Weights of a small GPT-style language model, trained from scratch on English Wikipedia: width 512, normalized queries and keys.
Each number is 128 + 24 x the weight over its row's rms, rounded and kept within 0 to 255. Layers, rows and columns count from 0. The size above them is the row's rms in percent of the matrix's.

# layer 5 MLP up, 1344x512, rms 0.129, rows 272-288, columns 384-447
size [ 98 101 107  98  98 101  96  96  96  98 105  97  99  98  95 100  95]
[[137 142 113 169 106 122 135 123 167 114 184 164 132 125 115 135  91 104 115 140 116 103 129  85  94 106 129 127 128 105 124 147 179  75 100 131 109 122 117 109 156 154 162 124 126 140 137 126  91  71  99 116 113 101  96  96 115 170 133 106 109 133 142 122]
 [121 146 145 100 148 115 182 125 123 145 120 161 132  85 121 139 145 146 158 150 129  97 121 146 121 130 116 133 199 129 127 175 152 113 180 148  96 144 117  61 134 129 133 125 126 120 158 134 122 114 136 119 152 127 109  94 143 134 118 206 164  92 159 118]
 [127 121 133 110 105 112 164 128 132 162 158 101 158 151 105 137 153 112  84 157  67 134 139  91  79 141 127  63 135 147  96 123 157 149 151 127 142 126 102 125 136 180 150 159 137 153 155 118 130 130 161 139 132 103 148 125 104 109 110 129  90 118 146 110]
 [104  99  99 145 135 128  99 136 130 146 121 149 108 180 117 159 109 102 140 114 114 140 148 154  91 103 150 151 113 154 126 134 110 121 155 117 107 105 153 112 132 126 133 108 177 125 131 107 186 101 120 129 109 134  92 135 128  87 128 137 152  59 138 109]
 [119  86 107  90 127 111  47 151 107 128 120 140 139 113 123 105 144 131 122 162 119 115 131  86 120 144 117 147 136 147 116 113 164 133  95 169 156  99 123 163 155 149 124 140 106 108 166 115 139 138 189 129 164 178 120 183 122 133 145 135 141 119  59 133]
 [ 97 112 152 135 153 120 119 159 145  94 108 145 150 116 124 128 147 110 119  87 143 125 152 159 136 141 140 143 164 119 145 139 126 167 126 127 191 123 136 190 124 126 124 102 134 141  69 166 104 185 138 172 148 129 109 125 130 163 142 127 140 144 144 119]
 [115 125 154 111 136 118 139 104 107 113 148 140 116 102 119 130  94 133 104 160 136 121 107 121 109 152 125 108  69 141 104 125 126 153 101 103  95 130 185 126 171 155 106 107 143 150 156 158  73 120 161 104 108 144 170 115  81 137 113  97 155 133 139 114]
 [118 132 129 113 110 111 110 135 155 115 148 129 130 126 108 121 132 127  90 118 150 111 142 117 121 150 102 147 166 109  94  98 158 147 101 123 114 112 149 105 115  99 143  97 149 123 121 107 138 134 100 132 144 112 144 137 158 158 106 160 134 107  98  83]
 [133 162 169 164  95 145 163 160 149 141 138 116 146 114 118 154 124 100  97 149 107 126 171 132 105 112  70 121 119 128 180 147  95 139 157 120 164 149 122 155 110 135 142 113 109 111 165 142 129 114 154 166 102 127  90 129 142 127 120 132 110 122 125 148]
 [135 101 153 105 136 143  95 130  96 117 135 150 146  96 156 131 121 107 152 154 118 139 126 100  97 112 105 103 127 147 151 132  89 120 109 113 154  56 150 102  96  88  98 149 187 126 146 128  60 159 181 128 125 126 150 106 142 160 128 108 131 102 115 121]
 [155 127  99 132 141 156 142 136 144 157  85 124 131 142 164 125 157 131 122  90 108 131 136  93  97 111 143 120  97 135 102 136  89 154 150 125 165 154 129 158 111  74 123 181 145 123 140 169 134 147  64 107 116 172 158 123 126 146 149 119 127 147 125 146]
 [ 97 142 100 127 133  77 130 137 103 162 141  88 154  97 138 110 129 145 119 173 108 104 120 141  94 125 140 136 182 125 134 111 147 177 116  96 185  91 126 101 132 144 135 111  95 109 130 114 124 148 139 115  75 102 135 127  86  81 103 146 167 161 111 140]
 [105 118 137  95 160 129 147 195 134 164 104 132  94 105 158 135 128 137 135 137 159 107 128 137 131 111 120 160 144 119 110 118 130 150 134 151 114 134 122 135 161 126 131 121 127 131  94 126 118 181 175 127 113 125 119 134 146 112 171  93 151 114 129 129]
 [121 151 144 146  71 120 171 161 138  85 137 102 137 131 156 148 106 139  53 159 166 140 115 137 149 135 111 114  92 175 143 132  89 123 146 127 108 125 129 152 117 140 157 159 114 145 133 128 132 150 112  81 114  94  99  94 122 131 112 121 133 111 154 153]
 [ 97  75 128 123 109 119 147 114 100 185 100 106 116 124 134 127 159 143 103 120 179 118 120 178 131 106 128  94 126 107 116 115 127 107 152 143 125  92 137 124 107  91 169 159 103 106 163 118  61 108 114 120 151  92  95 164 138 158 174 143 103  86 122 113]
 [112 107  68  71 117 128  87 147  85 122 151 140 160 115  78 120 106 144 133 152 109 133 121  93 114 100  95 163 142 114 121 106  85 113 116 135 139 117 176 130 125 135 102 152 152 116  74 124 115 118 118 158 121 123 130 168 126 128 190 113 155 135  97  99]
 [147 146 112 129 140 113 156 158 153 127 117 165 137 135 131 103 164 109 130 125 115 122 130 129 144 148 179 113 111 128 135 136 125 110 146 151  93 111 149 150 167 132  87 134 135 129 133 113 125 144 131 147 161 107 115 125 141 140  99 116 131 144 106 124]]
# layer 5 MLP down (transposed), 1344x512, rms 0.0519, rows 272-287, columns 384-447
size [103 100 110  97  97 102  94  98 101  95 102  95 101  98  99  98]
[[108 152 138 159 125 114 150 136 149 115 135 143 154 108 146 123 106 131 107 187 134 206 189 145 122 118 138 148 148 118 122 102 131 143 136 119 122 111 133  89 161 141 111 118 108 135 182 127  97  90 125 150 135 124 134 107 119 129 144 108 147 135 148 123]
 [145  99 133  90 162 109 105  76 170 127  93 153 104 109 143 148 121  86 131 155 141 130 128 120  81 119 111 136 136 121 128 121 134  58 147 119 105 123  61 119 128 119 155 179 129  95 134  94 142 146 129 143 140 126  83 134 122 117 106 159 118 112 140 186]
 [128 129 159 112 113 121 123 126 128 132 119 152 133 169 121 165 153 154 159 123 111 133 147  85 113 107  99 109 132 115 116 156 114 193 126 117 154 157 139 138 102 154 144 120 138 201  97 139 131 125 161 139 146 146  66 132 128 136 118 136  85  86 155 141]
 [109  85 110 162 115 115 126 118 177 144 176 117 139 125 130 154 120 143 154 136 150 181 142 103 132 109 113 130 178 118 119 137 138 158 126 128 114 100  81 139 185 153 120  83 110  90 146  97 126 130 136 168 122 153 121  95 135  98 131 103 144  82 153 134]
 [167 109 134 132 127 142 112 180  86 113 138 148  84 127 134 146  99 103 152 139 159 136 116 106 147 114 121 141 145 150 167  94 177 142 119 120 136 147 135 130 140  91 132 104  85 185 193 136  82 179 119 157 114  97 109 123 133 131  95 100 125  94 158 102]
 [145 164 195  96 128 105 143  97 124 108 138 146 122 120 136 137 134 141 134 149 182 115 145 167 167 152 133 119 141 132 116 135 185 102 159 116 101 161 153 138 119  75 174 136 145 119 111 127 126  83 151 120 157 130  87 116 151  97  95 116 109 162  79 138]
 [181 108 116 107 115 130 123 118 106 151 142 123 131  84 155 104 159 135 111 151 151 116 113 122 112 116 168 153 135 114 138 125 145 127 127 118 111 172 173  69 172 172 103  91 125 140 127  93 144 138 135 121 108 124 120 111 102 131 148 131 118 123 157 120]
 [143 157 125 106 119 146 138 128  87 144 129 161  70 136 175 126 108  91 146 124 119 130 110 112  92  97 146 156 121 145 170 136 125 147 124 122 125 119 147 184 161 143 115 129  95 137 150 204  77 127 150 155 172 159 157 172 151  94 146 130 140  95 137 134]
 [ 85 119  84 138 129 140 141 119 125 171 157 129 127 163 114 148 152 104 118 109 127 120 134 173 116 157 120 150 117 138 180 172 140 110 127 154 141  78 120 145 121 146 144  97 141 115 157  94 138 157 142 141 115 137  98 145 177 163 140 116 116 153 172 146]
 [123 156 157 172 150 128 128 161 116 108 136 109 135 106 107 153 119 128 127 122 152 117 130 158 176 121 120 152 142 140  95 151 113 108 109 119 118 168 141 129 179 142 138  97 148 134 135 125 120 124  67  98 122 142 115 172 114 123 101 132 157 109 163 162]
 [136 119 112 111 137 138  99 148 161 172 158  95 100  70 125 147  95 104 152 158 102 138 165  89 115 128 105 111 172 129 145 110 153 106 155 133 159  91 127 140 151  85 115  90 156 135 126 139  74 105 159 135 103  86 149 121 174 141 141 111 150 107 142 118]
 [140 130 122 119 132 129 110 121 107  94 123 137 124 151 129  99 113 135 146 144  95 133 135  98 104 110 173 121 139 155 103 122  98 167  92 115 123 133  83 143 167 166 131 122 112 157 124 151 129 114 141 156 139 120 110  86  70 145 152 115 126 144 125 145]
 [144 129 117 115  82 133 140 109 112 139 112 129 133 160 128 152 101  97 126 123 132 177 113 134 140  99 145 133 146 118 120 146 127 146 126 124 127 122 103 153 137 106 132 163 118 131 107 134 132 132 151 159 148 123 107 174 122 138 169 132 114 181 153 181]
 [140 104 122 127 139 158 153 131 111  87 143 123 132 112 159 149 114 128  94 132 116 143 117  84 162 128 109  90  95 120 121 138 127 122 134 119 109 159 143 131  93 113  89 134 156 153 136 137 129 129 154 102  84  83 133 164 116 155 135  94 108  85 151 127]
 [109 126 123  97 116 141 111 139  86 120 109 160 124 158  82 102 124 112 118 125  75 163  97 161 164 123 118 136 129 139 133 148 133 119 146  97 142 147 123 101 142 135 119 103 144 101 139 139 133 126 132 139  95 151 129 120  65 159 138 151 124 125 179 153]
 [112 118 123 136 123  99 146 138  91 164  79 125 127 106 100  92 120 117 107  50 138 108 150 141 135 152  93 159 102 106 143 137 112 138  93 113 155 132 161 144 133 139 111 136 164  99 141  66 120 163 153 141 105 130 176 175 142 125 127 150 106 126 120 139]]
# layer 5 MLP gate, 1344x512, rms 0.121, rows 273-288, columns 384-447
size [ 93 108 101  97 105  97  99  98 100  98  98 103 101  98  99  98]
[[ 85 176 135 115  91 104 111 100 132  86 113 140 117 132 157 137 109 112 158  92 141 139 127 103 164 108  96 124  83 110 121 124 171 123 125  86 120 122 114 147 154 121 133 125 156 105 152  95 140 158 142 163 117 138 124 142 130  93 131 131 126 140 156 131]
 [141 122 165 146 163 139 117 112 100 114 142  93 136 163 121 123 106 115  95 156 130 104  67 147 119 108  99 137 132 112 146 143 118 128 112 119 110 145 152 119  76 115 144 110 116 130 126 114 143 133 124 149 140 132 116 115 119 115 152 141 147 122 175 145]
 [106 123 170 121 142 150 112 153 112 129 118 116 112 116 177 131 121 109 134 115 107 119 149  99 136 131 146  92 103 108 131 144 102 142 110 130 129 114 131  90 146 128 163 129 157  99 110  62 156 109 135 139 128 142 121  97 133  81  98 101 121 103 121 117]
 [119 136 121 132  97 143 118 165 157 147 136 112 119 130 142 120 167 138 120  98 140 128 131 163 118 113 138  78 159 162 131 140 130 127 143 140  61 135 109 155 160 115 130 137 148 157 131 123 133 134 119 134 147 132 111  88 117 110 153 132 115 134 131 124]
 [173 146 115 145  68 122  99 112  92 145 136 127 135 139 112 147 100 107 176  91 148 115  99 114 122  94 169 133 114 157 129 119 141 117 129  92 136 112 124 147 137 153 147 114  91  94 182 197 141 111  89 122 137  76 119 159 111 112 142 110 118 103 179 130]
 [130 129 142 133 158 154 107  81  82 136 129 142 129 124 114 131  94  99 143 148 116 138 122 171 115 143 137 125 159 135 157 110 107 124 137 149 122 118 142 122 149 133 140  70 164 112 137 158  94 124 152 160 103  76 124  98 186 103 125 128 162 134 150 155]
 [130 113 137 118 146 107 136 162 133 122 167 176 142 120 144 143 103 119 159 175  96 148 160 124 159 120 146 121 177 144 128 151 127 133 145 121 167  92 106  95 108  85  91 144 128 137 155 146 146 101 105 149 150 104 120 118 117 147 101  96 138 147 160 152]
 [ 99 151 125 138 155  92 104  97 135 124 108 100 125 137 127  91 116 111 115 121 140 137 167 155 162 140 128  66 132 118 149 139 138 141 128 145 155 145 112 127 124 139 144 137 141 155 142 125 139 132 143 150 102 146 144 162 176 166 155 127 137 138 139 108]
 [151 106  91 120 147 140  88 128 145 109  96 155 124 125 126 137 133 121 117 131 128 167 103  98  88 164 131  92 117 131 122 111 112  81 147  67 135  76 115 126  96 102 118 168 145 134 121 125 149 158 159 108 143 107 112 103 134 144 136 115 133 113  70 122]
 [ 84 117 147 131 127 141  68 161 120 118  68  84 126 104 178 163 179 148 115 120 112 122 125 141 100  94 145 104 118 123 135 128 122 122 163 122 131 102 137 135 123 122 147 119 135 157 143 178 145  86 141 131 142 121 127 157  99 124 101 138  93 123 132 135]
 [137 132 115 143 117 114 137  77 118 103 148 128  64 121  94 109 110 131 139 138 102 114 175 102 129 142 142 119  65 142 119 103 112 118  96 162 162 123 145 131 141 128  84 135 120 138  96  89  86 110 128 103 127 150 114  97 124 107  97 110 160  91 143  96]
 [109 121 158  98 111  91 135  93 131 172  98  84 115  80 148 141 126 106 140 123 103  94 117 185  98 121 129 125 131  91 138 143 123 157 111 135 124  98 104 128 129  78 162 124 141 129 110 102 133 153 139 143 138 126 190 159 143 135 147 142 107 106 193 134]
 [151 139 110 107 155  97 120 141 112  96  82 115 137 126 121 149 120 119 118 118 101 138 143 156 161 102 136 117 153 136 147 156 131 111 123 100  97 124 142 117 144 152  63 121 108 110 144 128 145 119 176 141  91 156  82 111 141 112 108 135 168 106 155 142]
 [184 111 135 121 121 110 191  86 171 105 163 118 153  92 130 151 160 143 130 107 145 109 120 163  99  95 134 116 104 144 114 139 157 103 105 165 126  69  71 118 175 121 147 108 126 105 142 106 144 143 170 122 158 132  89 156 143 131 153 156 132 157 123 108]
 [ 80 149 149 146  92 104  65  53 137 115  73 163 128 115 152  83 124 141 104 145 145 115 115 143 141 136 162 117 154 146 108 140 127 144 123 130 116 104 135 136 103 140 146 109 110  85 104 102 125 105 130 104 165 134 147  83 157 120 132 140  93 177 110 115]
 [122 118 129 108 103 152 127 121  99 155 137 146 105 151 106  91 162 152 139 121 138 133 113 131 159 102 139 186 108 114 112 138 106 170 126 126 108  85 131 107 134 126 107 156 116 145 133 149 115 100 149 104  97 109 103 130 130 155 132 151 156  86 150 135]]